config = dict(
    norm_place='pre',
    bias='all',
    parallel_block=False,
    learning_rate=0.00457,
    lr_mult_qkv=0.7,
    warmup_steps=200,
    dataset='wikipedia_en',
)
Each number is 50 + 15 x the weight over its row's rms, rounded and kept within 0 to 99. Layers, rows and columns count from 0. The size before them is the row's rms in percent of the matrix's.

# layer 2 MLP up, 1024x256, rms 0.171, rows 838-848, columns 64-127
075:50 45 68 47 68 67 66 57 38 33 50 42 63 57 37 39 68 50 41 30 46 55 30 52 47 55 40 79 53 48 33 86 66 74 78 15 46 34 52 70 36 32 48 63 38 27 75 96 67 48 42 47 17 63 68 84 59 62 55 36 44 38 34 57
114:45 56 69 67 40 47 33 52 33 54 65 49 47 74 38 24 44 83 57 39 66 33 45 51 45 50 53 55 61 58 45 60 62 33 31 56 44 52 74 46 44 56 72 49 67 52 57 38 55 46 51 60 53 52 36 49 44 47 39 13 71 30 66 43
092:27 37 34 50 49 78 47 60 29 30 70 48 59 33 61 65 33 60 67 18 71 25 27 53 45 50 47 54 34 32 37 42 38 67 51 53 40 55 41 42 72 62 47 47 41 51 54 66 30 40 75 51 49 40 80 78 42 31 65 65 34 67 29 49
080:61 56 90 14 41 28 63 40 54 69 63 58 29 35 31 48 53 36 55 50 40 71 47 75 61 68 62 34 45 62 77 36 36 43 28 61 47 52 24 61 58 52 54 48 57 81 45 35 51 73 56 30 27 99 42 57 66 64 60 66 50 48 72 81
101:39 63 60 35 20 40 42 38 55 55 80 62 45 50 66 34 34 59 39 44 23 44 08 52 36 81 43 24 59 62 47 48 71 43 64 56 48 38 63 41 58 51 50 42 52 49 52 37 55 31 49 30 52 59 50 52 45 55 52 53 54 43 42 42
110:69 51 65 82 59 47 29 40 44 38 31 28 48 56 67 78 53 52 29 25 56 60 70 33 72 46 66 54 42 79 60 49 14 46 53 59 41 62 68 60 73 57 64 49 69 47 44 47 23 55 64 42 48 72 42 39 48 25 30 31 67 29 45 69
095:54 49 32 29 31 45 61 57 47 45 65 41 37 64 61 51 52 61 27 42 52 38 40 50 79 43 36 70 37 55 61 55 21 66 75 35 24 73 67 53 52 43 71 48 37 36 56 25 32 36 46 17 37 38 33 41 49 53 58 57 59 43 32 64
104:14 69 69 73 52 47 57 45 57 45 59 72 53 24 64 68 53 82 55 26 42 40 66 73 50 17 77 38 36 63 34 43 51 33 54 69 51 36 62 68 62 48 25 64 16 34 45 51 49 30 45 43 40 63 49 24 48 65 50 83 46 47 38 58
105:70 20 35 36 58 44 60 55 28 45 49 39 40 53 55 39 51 56 70 30 30 20 70 59 49 63 17 49 67 43 57 79 67 64 47 53 36 62 44 64 56 39 82 52 54 53 42 54 43 61 55 62 43 77 48 38 37 61 60 60 59 40 56 45
126:52 68 59 65 87 56 38 58 83 56 43 78 41 54 59 36 72 37 54 73 51 54 53 43 65 52 50 33 35 58 43 23 52 50 47 60 69 44 49 31 64 44 50 27 73 60 67 49 23 41 36 46 39 27 55 67 40 32 56 54 56 21 58 46
115:59 56 36 69 73 45 57 47 62 78 68 36 41 62 48 00 79 51 52 35 55 46 54 53 46 58 36 30 57 50 67 46 86 19 36 62 42 74 44 31 66 86 81 51 31 43 24 28 35 59 66 56 57 51 31 46 61 47 50 65 39 34 70 69
# layer 2 MLP down (transposed), 1024x256, rms 0.165, rows 838-848, columns 64-127
131:40 48 47 44 56 74 58 51 50 55 49 47 49 53 67 50 74 74 61 56 32 43 54 42 49 49 31 53 46 29 41 53 47 34 38 61 56 49 44 63 38 42 57 64 43 82 30 18 66 53 39 77 53 35 54 36 31 47 50 43 32 55 76 73
106:48 68 39 36 49 43 51 56 49 63 67 57 58 52 63 60 55 62 55 39 31 60 64 54 40 76 65 80 72 76 19 38 47 64 71 27 30 75 74 47 79 45 36 72 42 54 25 48 48 58 43 39 61 48 35 53 62 64 44 72 62 61 29 43
095:60 39 46 51 60 58 59 36 33 56 35 56 53 49 32 45 45 35 85 69 55 46 77 45 54 36 44 41 58 38 32 68 55 50 35 16 52 40 27 25 79 57 78 62 76 20 48 63 37 46 39 48 64 55 69 55 12 56 20 51 72 35 17 61
096:43 61 43 44 51 65 70 60 52 60 34 65 68 60 57 49 45 41 56 31 62 62 39 12 43 63 70 72 44 46 53 38 61 52 52 24 51 58 19 30 72 49 36 32 76 52 33 58 28 56 41 62 53 62 40 61 58 49 39 67 55 31 37 60
094:40 50 40 41 35 65 68 83 62 44 40 54 47 99 70 39 42 53 35 65 69 54 41 27 48 34 73 42 42 43 48 52 35 59 32 57 39 49 64 62 46 48 36 69 59 51 66 54 80 23 42 50 43 54 20 71 35 58 53 34 38 34 66 58
109:49 40 50 61 37 26 65 70 35 29 53 45 51 22 63 14 46 60 45 46 61 33 43 43 63 38 69 23 33 51 76 74 29 56 37 75 41 68 54 26 43 66 36 81 55 46 56 61 41 28 29 39 67 51 52 57 60 48 57 74 55 42 55 54
094:13 32 53 70 57 57 73 43 31 53 00 45 51 26 36 46 48 43 15 59 46 42 64 52 59 42 24 54 41 53 47 59 50 59 36 50 65 60 53 61 55 40 57 39 61 47 57 38 32 50 44 20 33 46 39 74 39 64 94 57 51 50 41 61
115:44 40 48 68 37 76 49 31 60 71 60 36 67 29 19 49 31 70 54 49 48 29 49 57 67 41 77 62 40 46 44 50 40 39 51 44 74 56 37 36 33 36 46 61 29 75 49 59 65 31 47 48 59 62 20 28 47 61 67 63 56 28 49 50
094:45 63 65 51 33 33 39 53 54 26 68 92 66 55 55 54 60 79 61 81 58 46 13 69 41 54 46 39 72 71 66 52 61 30 47 72 61 49 63 64 33 50 43 51 66 43 54 65 34 51 58 48 44 71 52 60 75 29 47 40 40 65 63 86
104:33 56 51 57 54 35 54 29 58 42 62 33 53 71 59 64 37 22 39 63 65 51 54 47 46 60 72 45 73 36 55 44 87 14 51 62 48 36 30 55 24 57 60 51 29 59 31 66 27 44 53 36 45 31 65 72 56 45 55 39 46 45 39 21
083:38 56 64 40 37 51 29 53 57 43 42 49 76 69 70 99 55 59 50 44 67 68 45 63 24 40 52 53 65 48 62 54 58 50 54 32 43 32 49 46 36 59 55 61 41 70 65 69 59 57 52 58 63 44 50 67 38 41 58 27 44 60 56 39